From a checkpoint of a small transformer trained on Wikipedia.
Architecture: no biases in attention or MLP, capped logits.
Each number is 50 + 15 x the weight over its row's rms, rounded and kept within 0 to 99. Layers, rows and columns count from 0. The size before them is the row's rms in percent of the matrix's.

# up: layer 7 MLP up, 896x448, rms 0.0879, rows 609-643, columns 192-255
# down: layer 7 MLP down (transposed), 896x448, rms 0.0879, rows 609-643, columns 192-255
# gate: layer 7 MLP gate, 896x448, rms 0.0816, rows 610-644, columns 192-255
up609 107:42 66 41 89 42 51 34 55 41 61 71 60 40 58 81 64 50 84 43 44 33 55 68 48 60 56 60 40 66 70 54 67 56 46 57 33 72 45 47 49 60 25 23 43 48 60 55 44 58 57 70 31 55 43 59 21 38 44 62 53 28 43 45 75
down609 104:50 42 64 52 47 52 54 52 74 49 23 47 60 74 38 45 68 49 27 28 55 81 82 64 51 61 38 68 51 66 54 39 78 18 59 37 32 32 62 63 63 41 35 26 42 44 35 57 47 72 63 28 26 39 67 43 39 39 36 27 73 33 82 44
gate610 106:77 56 17 38 30 41 56 51 42 40 74 57 50 43 35 40 59 34 43 26 41 74 73 59 44 32 65 27 34 41 48 51 37 62 23 52 46 45 17 54 57 70 40 50 52 56 55 53 42 59 53 69 53 52 45 36 23 19 53 51 33 60 67 45
up610 107:53 43 56 49 79 59 68 75 61 61 36 40 75 55 44 27 37 40 52 54 50 42 54 58 36 44 52 42 44 61 56 42 59 68 46 56 66 54 47 20 53 57 66 41 44 18 48 47 39 46 53 39 29 24 44 30 60 57 65 50 43 43 57 59
down610 110:56 39 53 40 45 57 36 21 46 53 47 36 81 40 59 56 54 78 63 26 36 85 57 44 65 26 82 63 31 61 62 24 87 63 61 43 47 60 44 71 13 34 66 77 49 56 74 43 53 39 56 39 70 64 60 46 72 48 42 41 50 54 50 48
gate611 100:58 69 62 44 39 57 42 64 61 39 66 22 50 38 59 43 50 42 62 57 53 20 48 43 48 51 21 45 48 50 66 49 17 78 50 63 73 46 56 47 63 36 28 61 53 57 62 62 53 39 52 32 36 64 51 58 22 39 67 72 55 58 50 38
up611 095:88 20 68 57 41 69 57 17 61 65 71 56 55 56 56 69 58 34 59 38 57 44 51 35 70 58 75 40 58 50 74 77 47 41 31 51 53 72 16 41 51 47 42 38 54 46 40 59 56 61 50 48 63 57 36 46 39 44 80 56 29 98 54 46
down611 099:40 53 75 53 71 52 57 61 40 57 42 51 42 75 33 69 35 32 41 47 36 29 51 54 55 40 27 66 22 39 42 45 65 87 37 46 29 72 50 38 64 35 30 22 47 38 54 59 50 47 64 61 50 35 42 45 56 34 68 68 44 42 30 54
gate612 106:74 46 41 38 53 83 64 40 43 59 55 68 72 41 60 08 38 45 35 41 30 63 23 46 58 31 42 30 42 47 69 34 38 44 27 45 46 40 50 31 11 18 67 46 67 67 26 69 69 61 54 16 34 64 32 44 50 32 50 49 51 63 27 34
up612 104:50 51 45 64 44 43 63 43 34 44 62 52 46 49 50 27 68 55 51 29 48 28 54 72 57 57 39 58 52 54 60 48 62 62 55 68 60 68 48 30 23 54 48 40 47 28 49 57 70 42 49 39 04 48 37 54 57 51 44 61 47 58 20 28
down612 102:40 47 46 62 49 74 53 23 45 32 60 55 28 23 55 59 66 40 33 46 55 66 66 44 47 48 32 71 42 43 32 62 51 76 43 70 54 61 58 64 58 72 35 54 66 60 15 36 51 53 80 56 27 73 50 45 79 37 49 53 57 44 28 54
gate613 102:49 34 37 71 37 55 58 56 52 55 56 28 41 37 72 72 56 46 46 42 48 68 50 32 52 39 76 48 44 75 47 47 57 55 64 42 44 51 36 70 52 45 60 39 63 39 19 43 65 51 46 37 60 85 62 47 77 23 69 30 31 34 51 35
up613 108:40 39 43 74 54 52 50 62 60 74 20 37 42 71 26 59 71 59 67 43 76 67 55 44 53 43 36 23 40 50 58 53 17 57 47 30 60 59 50 76 58 74 28 50 37 59 46 36 46 30 64 54 51 56 58 68 54 68 68 37 44 25 68 66
down613 110:24 47 50 79 53 37 71 59 72 44 67 19 71 65 57 56 61 46 61 33 67 52 31 56 22 59 31 66 57 45 84 66 61 34 40 44 35 56 69 45 69 41 39 56 40 38 19 66 44 52 00 52 43 39 50 40 49 50 34 37 21 57 53 38
gate614 108:65 44 49 58 42 30 38 43 41 46 44 50 41 20 75 49 53 75 43 84 32 59 52 53 47 78 49 49 32 46 50 63 26 50 35 37 46 76 35 41 46 63 64 40 58 57 81 68 71 27 59 58 46 31 32 48 29 45 27 47 54 29 50 61
up614 108:48 61 35 50 62 54 45 42 48 43 64 42 36 55 49 34 68 41 37 58 65 61 56 39 60 56 53 55 42 43 37 49 84 30 40 60 26 58 64 56 44 55 52 38 42 41 22 22 64 75 47 50 46 60 43 54 49 11 06 53 57 52 36 39
down614 107:54 51 30 50 25 76 45 46 32 50 58 34 62 23 62 44 57 78 61 25 35 61 25 27 44 46 61 28 62 40 21 61 46 37 55 50 61 61 53 29 60 54 40 50 23 74 51 44 43 74 61 48 61 33 44 33 45 62 52 44 44 44 61 52
gate615 110:63 30 69 62 52 60 38 47 37 47 43 78 56 21 26 50 77 58 62 34 15 57 53 53 63 34 64 85 54 52 58 22 65 69 66 18 50 38 61 64 64 46 42 41 68 46 62 47 48 42 53 45 24 38 33 64 61 41 55 41 62 31 12 30
up615 104:42 69 42 64 64 65 45 65 89 60 66 47 51 51 56 41 51 30 33 47 60 40 55 50 21 47 49 44 48 64 30 31 46 65 40 73 26 57 67 30 51 62 43 68 54 42 84 44 49 50 47 53 63 75 48 58 49 56 55 49 49 33 38 40
down615 101:65 57 29 53 42 32 44 32 37 44 70 61 42 84 52 44 61 58 83 60 05 47 43 54 24 44 51 44 24 61 38 64 53 48 44 20 57 55 32 66 45 64 48 52 53 71 28 28 26 49 49 62 67 59 50 33 53 57 48 60 50 47 37 66
gate616 104:36 49 67 40 44 84 51 68 43 69 31 46 37 59 39 48 54 56 39 50 53 46 53 74 39 41 52 71 46 54 38 50 40 40 61 19 40 50 55 35 58 33 64 60 65 46 64 38 42 51 52 40 72 44 46 45 04 52 49 40 32 58 36 60
up616 107:60 61 57 49 57 80 66 71 42 74 47 44 50 55 45 68 66 57 27 31 56 29 59 46 37 68 29 34 73 17 44 42 50 40 55 70 47 45 51 44 51 57 56 56 60 58 43 29 58 39 44 74 42 75 66 40 60 38 48 52 68 48 36 56
down616 108:36 56 59 56 60 64 50 49 49 60 63 43 51 56 53 57 37 37 60 33 58 52 54 34 52 53 41 46 54 50 50 61 35 61 36 59 63 55 30 52 33 71 38 62 39 53 52 33 38 51 29 53 64 51 48 37 53 73 71 94 46 59 19 50
gate617 104:71 37 50 56 58 38 47 47 51 55 48 28 55 73 42 43 63 60 41 62 71 76 45 44 60 70 36 59 52 39 64 59 62 84 53 43 46 33 48 37 50 46 37 62 79 76 47 33 47 30 43 43 85 48 42 35 47 51 40 63 63 47 31 52
up617 103:35 62 37 52 45 29 44 71 22 31 58 54 31 49 35 76 52 51 42 80 57 69 49 65 46 46 76 46 23 43 22 28 76 29 40 60 39 44 52 24 72 62 70 41 23 40 52 53 38 67 59 55 92 29 30 70 68 46 49 64 67 65 38 52
down617 101:56 34 44 52 50 61 39 36 68 55 66 50 42 43 52 33 47 75 40 41 49 45 49 56 42 29 22 50 60 57 47 51 40 39 47 19 86 63 47 32 34 67 71 68 49 37 50 25 60 74 51 10 62 61 60 54 58 61 43 56 61 49 59 27
gate618 072:52 47 12 46 47 53 54 54 44 61 57 52 42 50 56 63 26 50 59 32 41 58 46 62 69 49 28 32 67 32 27 71 32 49 12 23 50 34 69 47 46 53 50 67 51 41 21 78 66 48 71 39 33 61 48 67 47 63 58 55 35 59 46 43
up618 071:16 62 52 70 64 57 36 53 72 60 50 57 62 34 21 50 56 35 27 53 53 82 30 49 39 61 53 52 17 28 23 32 50 63 70 75 80 26 41 45 51 52 50 37 67 57 31 81 59 47 56 43 64 80 60 59 50 39 47 48 56 47 35 45
down618 081:34 33 69 36 64 61 37 44 39 44 26 44 32 47 57 70 64 66 64 49 36 38 65 30 16 54 56 39 35 63 99 62 72 59 57 43 42 71 55 39 48 46 53 38 86 35 33 34 55 62 58 54 25 68 61 66 68 50 34 62 40 35 59 43
gate619 104:81 37 52 69 44 40 53 56 79 53 40 35 50 27 49 61 34 54 36 64 51 60 23 62 67 54 71 75 53 43 76 13 11 50 62 25 66 33 45 28 57 68 38 36 63 30 70 76 44 48 26 61 42 39 68 23 62 42 51 61 46 56 41 62
up619 096:82 76 78 50 48 58 48 73 49 45 11 66 38 32 49 36 47 41 70 69 52 46 66 60 56 63 42 44 41 57 30 82 71 40 49 25 34 44 48 59 31 31 67 66 47 59 69 56 58 67 53 48 29 58 51 43 49 54 23 69 59 49 75 59
down619 099:56 61 40 67 61 78 73 32 44 62 69 62 60 63 53 57 71 58 77 55 45 65 29 86 47 43 60 64 41 51 45 71 62 52 28 48 68 42 29 89 79 60 62 67 47 48 38 54 56 58 64 52 47 61 44 42 25 58 35 45 32 51 38 29
gate620 104:73 61 39 60 57 55 56 82 54 19 23 37 73 46 23 41 21 53 38 52 24 34 44 44 67 70 33 49 48 24 35 84 42 30 70 61 62 45 59 51 44 62 56 83 34 53 65 60 51 57 37 58 49 41 59 65 45 23 65 48 69 51 36 33
up620 108:24 43 59 57 40 59 37 50 73 78 74 44 44 44 31 41 71 38 46 67 75 41 47 53 53 59 37 69 54 57 36 31 75 78 51 48 57 69 60 27 65 68 72 45 39 49 42 49 64 25 63 36 54 48 51 31 51 24 47 63 24 34 18 36
down620 109:63 28 69 64 55 52 63 46 36 36 40 36 62 72 61 54 34 32 52 37 68 48 36 61 51 47 41 42 48 53 78 51 37 59 70 32 74 36 70 34 79 49 29 54 23 72 64 28 54 64 61 37 39 39 46 63 69 38 37 88 62 51 41 49
gate621 103:60 53 40 38 59 60 61 59 38 27 52 41 38 31 46 62 46 65 56 42 71 31 63 59 58 43 44 57 54 36 18 51 38 26 37 53 33 68 46 51 72 57 56 49 47 53 33 42 69 52 74 48 32 59 50 53 65 59 48 51 50 43 86 44
up621 103:57 25 39 87 61 51 58 52 36 55 61 50 64 43 32 49 58 34 25 63 51 26 62 56 55 47 34 45 51 50 41 55 40 47 40 39 45 58 57 33 63 68 31 40 39 56 70 29 36 49 18 48 46 42 47 45 34 53 44 43 55 31 45 27
down621 102:73 58 58 53 33 41 42 62 79 70 34 54 54 35 70 41 36 59 56 53 44 29 64 27 47 24 50 55 41 71 37 60 87 49 32 48 35 40 53 59 19 42 31 39 41 58 42 33 62 63 47 56 70 52 27 58 64 48 55 42 55 77 66 70
gate622 104:58 41 64 25 75 40 45 45 25 37 37 43 53 20 64 26 38 42 41 45 35 20 48 56 49 69 60 56 38 20 28 35 36 48 32 20 34 37 65 53 10 38 69 84 55 42 62 33 33 55 58 56 55 39 54 68 64 52 38 55 26 29 14 71
up622 105:69 39 37 40 40 64 48 56 48 49 41 39 50 69 52 65 67 79 78 64 39 64 27 75 26 44 56 64 50 55 43 30 40 64 48 40 33 33 50 38 58 21 48 57 67 75 55 54 30 53 63 13 48 52 99 52 70 49 58 35 54 66 58 45
down622 101:36 55 25 29 57 44 56 46 35 55 27 41 42 37 63 62 61 60 83 51 42 43 40 35 34 69 50 45 74 62 54 58 42 56 46 40 37 45 25 78 35 45 61 63 83 12 61 74 85 33 50 62 45 50 49 50 45 66 48 56 46 50 43 53
gate623 099:32 37 52 44 57 69 30 40 47 71 58 22 27 53 54 44 80 62 72 36 39 79 57 54 53 49 68 51 28 59 57 52 32 52 51 54 25 26 43 64 43 59 59 56 69 40 47 51 51 26 42 46 42 58 40 36 39 42 66 36 28 68 57 64
up623 099:53 42 55 62 58 69 42 43 44 50 40 28 32 43 50 42 64 54 71 35 55 63 51 68 59 51 79 66 44 77 60 40 44 37 77 78 47 37 23 50 28 36 56 42 49 45 50 74 56 40 62 41 45 63 68 62 54 60 49 41 85 47 56 49
down623 099:53 56 40 40 64 38 65 37 39 58 48 72 55 46 62 59 57 74 79 70 54 41 49 46 39 41 54 80 41 43 36 46 18 51 50 21 62 62 72 29 52 29 31 57 65 37 76 35 53 52 71 76 43 41 75 68 32 57 48 66 50 43 30 52
gate624 102:22 52 58 57 33 56 39 42 62 39 58 42 36 44 42 65 71 58 43 24 57 58 31 46 63 68 56 41 60 41 75 38 13 58 40 34 52 48 51 50 44 47 57 41 52 78 37 17 67 69 58 25 60 77 56 55 42 76 44 52 54 37 64 62
up624 111:41 64 32 30 68 61 46 75 40 35 28 50 67 71 72 54 61 42 43 28 76 38 60 39 44 62 66 49 68 29 59 32 50 63 63 44 53 46 49 70 58 45 70 52 44 36 25 38 66 48 56 56 29 48 32 73 52 54 38 63 48 49 62 55
down624 107:43 53 56 54 32 63 20 42 28 56 51 67 35 50 62 31 54 78 52 28 69 70 64 44 33 63 61 38 39 52 46 51 09 58 47 50 73 53 42 41 57 32 77 59 60 46 45 70 53 59 50 71 56 52 52 50 63 52 57 44 49 07 55 56
gate625 101:60 26 51 45 54 57 56 43 52 42 51 40 38 65 31 72 37 64 82 29 23 56 66 57 35 60 51 79 70 70 41 68 39 42 20 44 72 31 59 75 39 48 39 57 57 45 60 59 66 53 17 55 14 49 53 58 52 63 35 58 58 52 51 66
up625 099:44 61 53 39 41 57 65 35 50 43 36 32 62 71 53 43 49 64 49 59 47 36 56 41 26 42 39 79 35 54 45 29 55 61 61 69 72 51 39 39 36 75 67 88 41 33 58 62 24 55 49 28 28 55 44 66 49 70 40 53 70 51 57 21
down625 099:50 74 45 58 69 46 31 37 49 67 50 35 45 50 80 48 25 54 70 43 13 33 37 63 48 56 31 44 41 50 69 50 33 45 44 52 63 93 58 46 25 40 51 68 67 37 50 45 47 38 51 42 30 49 58 63 26 52 35 48 24 18 36 28
gate626 105:60 61 44 88 75 42 53 25 33 45 39 54 58 39 68 44 62 61 39 39 71 34 28 32 38 58 25 79 52 49 63 63 20 61 70 42 57 39 43 94 25 68 47 52 53 36 54 44 45 42 43 56 64 56 59 50 07 28 67 46 35 58 56 56
up626 106:38 55 29 38 50 32 76 52 63 28 56 53 65 47 57 59 48 23 27 72 34 30 67 26 38 64 56 51 56 62 62 25 64 35 52 57 55 28 45 71 51 44 65 55 27 48 70 39 34 42 60 50 40 39 69 52 52 62 65 52 63 44 77 33
down626 108:67 58 51 63 63 69 58 40 33 61 36 39 42 56 39 72 33 62 28 46 31 43 56 17 36 51 47 30 71 20 68 28 44 51 69 25 52 59 81 55 49 68 70 35 66 32 40 53 54 49 51 66 42 72 67 44 43 35 58 58 46 19 49 82
gate627 093:53 56 59 32 20 45 65 46 34 34 72 82 47 43 77 36 42 56 46 44 36 42 49 51 37 67 60 46 76 43 70 36 35 46 65 58 94 57 40 50 63 47 58 39 48 36 75 54 52 53 30 34 59 72 45 56 59 45 58 25 40 52 43 51
up627 091:42 23 29 45 43 46 35 82 58 54 37 35 58 44 38 51 67 48 38 52 70 52 53 57 55 20 51 61 21 68 41 66 68 51 38 63 32 50 52 43 49 42 45 32 59 55 62 41 56 26 59 62 38 26 32 40 65 56 43 65 48 41 61 50
down627 119:59 65 78 42 44 51 55 46 32 46 60 98 51 47 66 49 36 50 64 48 40 52 61 41 28 60 53 38 69 38 63 40 36 50 63 41 81 44 61 49 46 52 64 42 60 36 41 64 27 60 35 24 61 73 63 60 56 49 46 25 52 52 42 45
gate628 094:55 71 51 54 35 60 68 58 62 39 43 88 54 50 71 29 61 66 48 76 65 50 53 31 34 53 43 52 13 35 49 63 53 49 54 41 89 37 59 60 48 42 63 60 39 37 52 34 66 54 58 51 44 77 55 66 53 55 31 45 59 48 48 53
up628 090:40 59 67 36 40 33 34 57 47 62 56 66 69 58 42 57 42 34 38 56 57 48 53 40 24 43 28 62 48 65 40 40 52 58 60 52 48 60 47 43 98 65 66 57 53 53 40 34 35 13 25 66 65 82 50 64 85 25 62 23 42 45 50 27
down628 093:57 67 56 49 53 58 68 41 38 37 57 49 11 41 71 50 43 59 51 78 65 30 37 95 30 40 47 48 44 72 76 49 66 48 63 49 53 49 46 46 59 42 38 65 53 30 31 63 51 40 54 23 44 53 41 45 34 49 63 61 58 56 40 56
gate629 099:49 44 47 53 75 28 45 41 53 80 34 70 51 36 61 69 43 51 67 53 70 37 56 35 56 41 51 68 47 60 59 49 63 59 53 08 49 44 45 45 56 42 61 48 51 30 63 50 64 32 59 52 70 55 38 32 81 60 65 33 65 81 40 84
up629 099:60 93 60 68 70 49 54 41 64 65 32 62 35 54 46 57 39 49 56 47 44 74 68 32 71 54 31 40 50 56 37 48 62 59 59 79 40 32 26 51 53 20 53 37 46 45 48 52 65 83 60 33 59 81 33 75 35 19 33 59 58 62 46 44
down629 101:79 41 67 46 54 31 50 72 49 83 60 22 35 35 69 45 33 46 23 14 18 57 19 78 52 73 58 40 54 68 77 69 31 51 55 78 47 57 50 84 45 31 31 38 73 60 70 43 56 44 69 53 54 50 42 57 34 55 40 52 73 60 18 66
gate630 099:47 68 67 48 58 24 55 37 33 58 71 19 50 49 24 54 42 36 23 45 50 54 26 72 45 96 31 74 64 61 30 54 45 45 37 49 38 50 78 74 38 76 51 53 71 69 64 57 36 24 44 47 60 61 28 60 68 69 50 51 33 41 57 64
up630 095:46 46 57 69 61 27 47 31 65 69 37 40 76 50 60 54 34 67 37 60 39 62 28 44 30 64 50 44 59 43 62 49 46 47 57 46 39 44 47 39 53 72 60 44 26 50 59 42 50 47 64 44 47 65 50 57 54 59 33 65 62 54 52 37
down630 098:50 45 75 58 79 53 47 44 22 50 08 56 30 31 53 66 24 54 54 61 54 38 63 54 32 63 90 75 57 40 45 62 62 48 30 64 22 40 68 43 62 60 38 59 50 24 58 39 52 49 68 36 50 23 59 42 46 43 40 35 42 54 45 21
gate631 101:54 63 49 82 58 65 42 49 38 67 50 74 40 35 50 32 45 35 47 53 37 47 37 43 62 63 32 43 48 46 27 22 59 59 49 34 65 68 45 77 50 69 57 55 38 24 31 44 60 61 45 51 15 84 22 47 53 15 35 49 57 41 29 38
up631 104:36 66 50 64 52 83 54 72 60 11 43 56 51 60 55 35 37 64 63 64 54 41 60 63 51 32 34 36 35 40 23 57 36 36 74 45 42 64 51 66 43 21 77 51 37 66 53 27 49 33 58 60 43 40 47 65 45 66 53 62 55 34 52 85
down631 104:43 47 49 13 39 64 55 33 65 38 61 37 80 35 30 65 48 44 38 47 32 47 75 68 65 78 42 46 63 49 55 39 45 69 12 27 48 46 22 28 70 48 46 65 44 59 51 39 43 56 80 27 60 50 71 74 62 57 61 57 60 51 53 85
gate632 095:61 59 54 44 53 40 65 38 59 31 24 54 58 56 38 19 44 69 46 49 52 55 63 36 44 39 50 33 47 71 32 56 51 44 66 39 75 48 62 26 91 43 60 69 36 49 62 25 28 44 58 45 22 29 75 36 38 46 56 46 31 75 62 39
up632 093:68 67 47 38 34 51 45 41 71 28 42 28 67 49 39 64 24 38 33 24 57 60 29 52 61 34 72 44 60 59 81 63 22 22 67 58 43 46 77 39 56 41 58 44 94 41 42 41 61 64 49 47 76 72 47 40 48 27 44 71 60 61 64 65
down632 098:55 51 45 38 63 22 61 53 31 63 11 38 50 68 37 22 50 56 63 58 53 54 42 58 41 58 32 76 48 30 56 46 00 60 66 25 68 63 40 40 62 61 66 99 40 37 55 35 30 38 49 66 20 53 71 48 37 40 66 45 34 57 61 47
gate633 096:41 58 34 55 38 41 78 52 39 60 51 53 32 25 45 43 57 57 70 41 37 39 38 29 47 54 79 53 53 65 42 67 38 75 28 57 21 34 46 43 47 31 51 33 35 47 44 52 51 48 74 48 86 53 61 55 29 33 75 66 49 43 54 65
up633 097:42 46 54 71 45 64 30 72 76 59 61 50 31 34 51 44 37 28 49 47 12 28 31 62 47 43 34 53 60 46 32 59 36 45 48 43 42 26 48 93 69 57 51 72 44 77 16 68 37 44 47 29 48 69 43 70 47 63 56 61 58 67 38 55
down633 098:40 18 49 37 35 51 60 50 45 39 44 25 32 62 71 36 71 57 34 78 44 61 64 42 34 41 52 46 41 24 49 66 24 11 51 44 60 43 38 62 55 44 73 72 45 52 43 52 32 47 66 68 55 40 65 51 56 56 28 57 67 55 70 38
gate634 103:44 83 58 69 67 36 49 47 82 58 54 55 49 25 39 44 36 49 59 68 54 49 49 57 45 41 57 80 52 51 22 66 48 44 44 56 73 27 48 64 50 65 71 37 30 38 67 50 73 29 53 34 16 37 43 32 27 42 51 41 52 53 41 45
up634 100:78 48 46 92 38 51 49 61 42 65 33 32 60 56 49 38 67 46 41 23 72 36 62 41 50 45 35 49 33 61 38 62 57 69 32 55 58 54 50 49 51 63 72 42 75 39 48 75 34 78 51 52 32 58 60 42 46 60 71 44 51 64 43 43
down634 103:37 30 53 50 54 49 58 75 58 62 70 50 52 41 40 65 68 84 56 67 47 28 48 64 33 14 46 62 50 64 53 52 60 49 66 73 29 34 38 54 39 15 54 38 90 63 35 68 56 67 54 28 44 45 71 50 63 57 60 41 66 44 41 53
gate635 104:13 53 56 52 48 57 35 61 55 39 67 41 55 32 55 32 67 83 55 38 18 61 44 53 33 44 30 65 77 59 58 52 48 72 53 47 56 60 54 51 18 54 53 70 69 26 28 14 34 63 63 58 67 33 51 39 52 32 57 69 60 45 33 39
up635 103:58 39 70 63 60 39 53 39 65 77 53 58 66 67 53 32 55 29 24 44 52 51 62 43 60 49 72 40 70 71 48 57 53 35 62 50 49 33 61 65 63 76 64 44 67 53 31 55 64 58 37 34 60 43 55 62 37 52 57 35 64 64 49 21
down635 102:40 64 68 71 60 59 65 73 60 25 51 39 46 68 69 62 83 67 30 60 29 65 57 84 53 58 62 35 72 56 78 80 80 42 57 47 53 42 67 51 62 52 69 69 49 53 85 45 77 47 10 39 93 59 61 72 31 60 75 54 49 67 21 30
gate636 109:67 56 45 48 46 38 68 42 63 56 66 48 77 35 58 52 43 56 32 42 53 37 51 58 57 66 24 57 81 90 15 58 76 33 49 50 76 67 37 65 37 43 41 37 34 47 60 60 27 33 47 33 57 54 64 71 49 48 60 21 43 50 41 53
up636 108:73 29 53 51 37 52 40 19 53 55 29 63 47 54 32 36 45 39 29 52 29 46 74 43 54 72 41 68 88 54 39 67 67 38 29 51 23 56 52 45 58 44 45 45 45 64 74 47 35 64 68 50 70 34 46 72 27 47 84 60 62 49 56 24
down636 107:27 49 30 67 34 15 57 46 57 53 46 29 49 35 73 59 53 58 40 75 62 51 30 64 52 45 57 49 80 58 49 19 19 51 42 50 44 45 27 55 56 33 60 35 33 42 41 42 34 24 86 61 85 50 63 51 63 39 41 58 38 51 47 24
gate637 107:44 32 57 84 41 25 39 56 31 81 42 52 66 82 62 41 38 25 33 77 47 28 48 61 46 35 52 59 56 50 82 32 54 66 73 40 95 29 38 48 36 44 34 21 55 54 49 58 63 62 63 47 62 46 29 55 31 41 65 36 78 35 62 56
up637 108:53 66 60 19 62 45 51 58 73 41 37 72 68 38 66 46 33 46 38 51 60 78 54 71 53 34 97 40 35 70 40 77 21 16 37 78 35 59 35 51 86 44 47 56 40 72 52 26 40 41 70 32 51 51 66 70 44 65 46 46 79 79 53 51
down637 105:50 68 49 38 67 46 64 62 38 49 57 57 59 46 16 26 69 34 58 85 24 68 59 64 49 41 65 46 41 62 48 68 42 59 57 62 58 72 33 51 69 52 32 75 27 41 37 48 61 43 39 63 41 57 60 70 18 66 71 70 56 56 43 32
gate638 103:79 35 26 88 30 45 28 78 58 65 64 55 75 56 63 48 56 83 52 31 28 98 61 59 43 72 41 11 51 58 70 59 57 49 39 56 51 38 62 47 59 51 61 49 46 62 63 31 67 64 31 57 54 59 79 61 47 53 49 55 52 39 28 65
up638 100:50 16 60 54 59 42 32 23 44 66 45 78 58 74 42 47 19 36 39 64 41 54 70 59 64 61 51 27 41 53 48 69 81 27 47 62 56 11 60 58 44 34 57 59 29 52 26 63 36 22 62 48 73 54 36 26 52 33 50 66 48 60 62 70
down638 099:38 40 86 64 85 57 36 73 39 49 49 50 55 27 35 60 15 67 42 52 59 54 54 28 52 62 39 36 50 40 42 36 43 16 49 46 33 49 69 22 65 70 45 23 60 50 39 60 44 37 66 52 69 40 28 35 54 51 49 34 41 63 45 41
gate639 098:61 42 11 35 41 54 64 37 43 30 25 43 25 13 71 30 63 29 44 34 74 50 57 40 43 39 48 89 34 63 58 54 59 50 29 50 71 42 62 64 39 64 69 77 59 45 50 45 24 61 47 54 60 21 45 34 48 69 50 80 46 77 62 24
up639 097:50 45 38 46 63 63 50 51 58 50 38 54 52 51 44 57 36 44 40 62 45 46 35 72 59 51 50 76 21 25 66 50 53 68 66 53 47 58 37 59 38 35 87 88 47 48 43 77 40 11 45 74 33 52 38 66 51 50 46 49 55 67 42 59
down639 099:43 76 43 54 40 46 59 47 41 37 37 48 59 50 38 36 64 52 59 48 25 50 56 59 50 73 56 45 33 24 13 36 62 42 31 59 53 85 33 44 48 53 51 65 28 54 59 68 55 90 60 72 53 58 29 26 62 37 32 70 59 42 46 54
gate640 106:69 56 41 73 37 37 54 35 94 29 41 37 41 56 54 50 65 54 51 62 35 21 53 41 51 68 38 50 38 53 43 37 64 49 57 54 48 65 60 26 47 43 66 65 51 37 60 34 65 28 59 63 50 48 52 43 57 65 38 31 62 38 44 52
up640 103:59 42 42 58 49 41 56 59 16 48 55 69 61 64 38 47 90 60 45 67 55 62 35 79 40 59 29 46 46 64 56 37 46 33 39 73 46 38 36 50 62 59 38 17 48 60 51 45 42 54 70 80 38 44 42 33 51 62 86 26 48 28 71 53
down640 102:73 48 42 54 69 72 47 36 61 62 83 46 55 68 59 56 67 34 27 56 64 32 16 40 72 47 55 34 42 55 46 67 46 55 42 42 51 32 60 38 43 71 51 74 50 43 66 66 63 63 33 46 03 53 44 61 44 47 57 83 33 32 55 54
gate641 096:76 40 29 40 41 59 17 67 47 24 43 30 33 77 30 48 48 42 37 43 28 61 32 56 45 58 41 67 64 43 62 48 68 51 91 39 61 54 47 52 40 38 47 68 51 65 37 77 53 19 41 63 37 40 33 54 52 44 60 31 68 37 00 64
up641 098:46 78 41 90 58 45 41 84 58 60 64 45 53 46 55 37 50 47 49 44 42 40 46 74 75 50 58 50 68 35 69 41 61 58 48 45 43 74 33 66 45 53 53 61 39 45 59 44 49 50 29 40 53 60 60 51 53 54 48 51 49 32 51 47
down641 097:49 52 46 36 34 48 66 28 46 40 67 80 35 63 35 43 45 48 24 48 57 45 80 39 51 36 50 25 39 78 36 30 28 69 25 36 32 78 50 48 58 38 55 40 50 69 76 34 60 29 80 49 43 46 48 67 35 43 38 55 31 49 49 42
gate642 101:64 39 46 35 55 45 38 85 50 38 58 42 72 33 65 34 59 32 40 55 37 55 52 61 58 46 67 53 63 21 39 53 55 14 45 59 71 37 50 76 44 35 41 38 86 58 41 51 38 39 34 36 58 63 40 77 61 65 41 53 51 75 38 93
up642 100:50 40 42 42 63 34 27 63 46 56 40 36 63 44 34 49 47 63 59 47 27 61 47 34 71 44 54 21 63 29 47 51 76 45 25 60 67 59 64 75 55 45 13 33 41 31 51 53 46 61 39 46 56 73 40 67 48 49 09 36 52 55 45 63
down642 101:57 56 46 45 40 57 58 53 21 59 63 54 79 36 70 72 71 45 41 62 33 51 55 48 52 53 42 65 81 43 63 39 32 57 42 68 64 62 36 54 35 60 37 58 61 64 67 57 49 57 47 15 32 46 19 91 65 69 56 38 44 81 50 78
gate643 106:60 28 51 60 29 30 44 23 50 57 71 48 42 63 57 65 60 76 62 51 35 53 59 37 44 24 34 45 43 59 25 66 36 58 60 46 52 61 62 32 75 60 63 30 60 68 59 44 75 80 37 49 34 54 16 54 52 45 44 52 53 53 57 55
up643 102:42 39 64 47 49 50 47 59 36 31 84 67 46 47 53 46 27 24 76 50 43 56 38 50 52 47 61 71 65 49 80 41 55 60 52 51 59 52 48 38 49 55 35 59 28 56 38 54 29 14 33 40 32 33 49 52 59 42 50 51 41 53 46 49
down643 100:65 44 48 68 53 39 47 37 55 45 46 69 44 67 47 48 40 55 58 39 56 63 62 64 72 63 47 48 43 63 71 65 08 51 67 24 36 72 60 81 28 60 73 43 74 60 49 57 39 73 66 54 41 65 26 54 28 32 39 48 54 49 50 81
gate644 099:44 41 26 34 17 79 52 42 37 58 54 42 64 55 36 36 52 33 53 59 50 56 53 31 62 58 52 43 29 37 56 38 48 45 66 56 42 68 35 63 51 69 31 16 70 52 87 45 51 48 47 30 43 75 48 57 64 26 57 28 53 59 43 60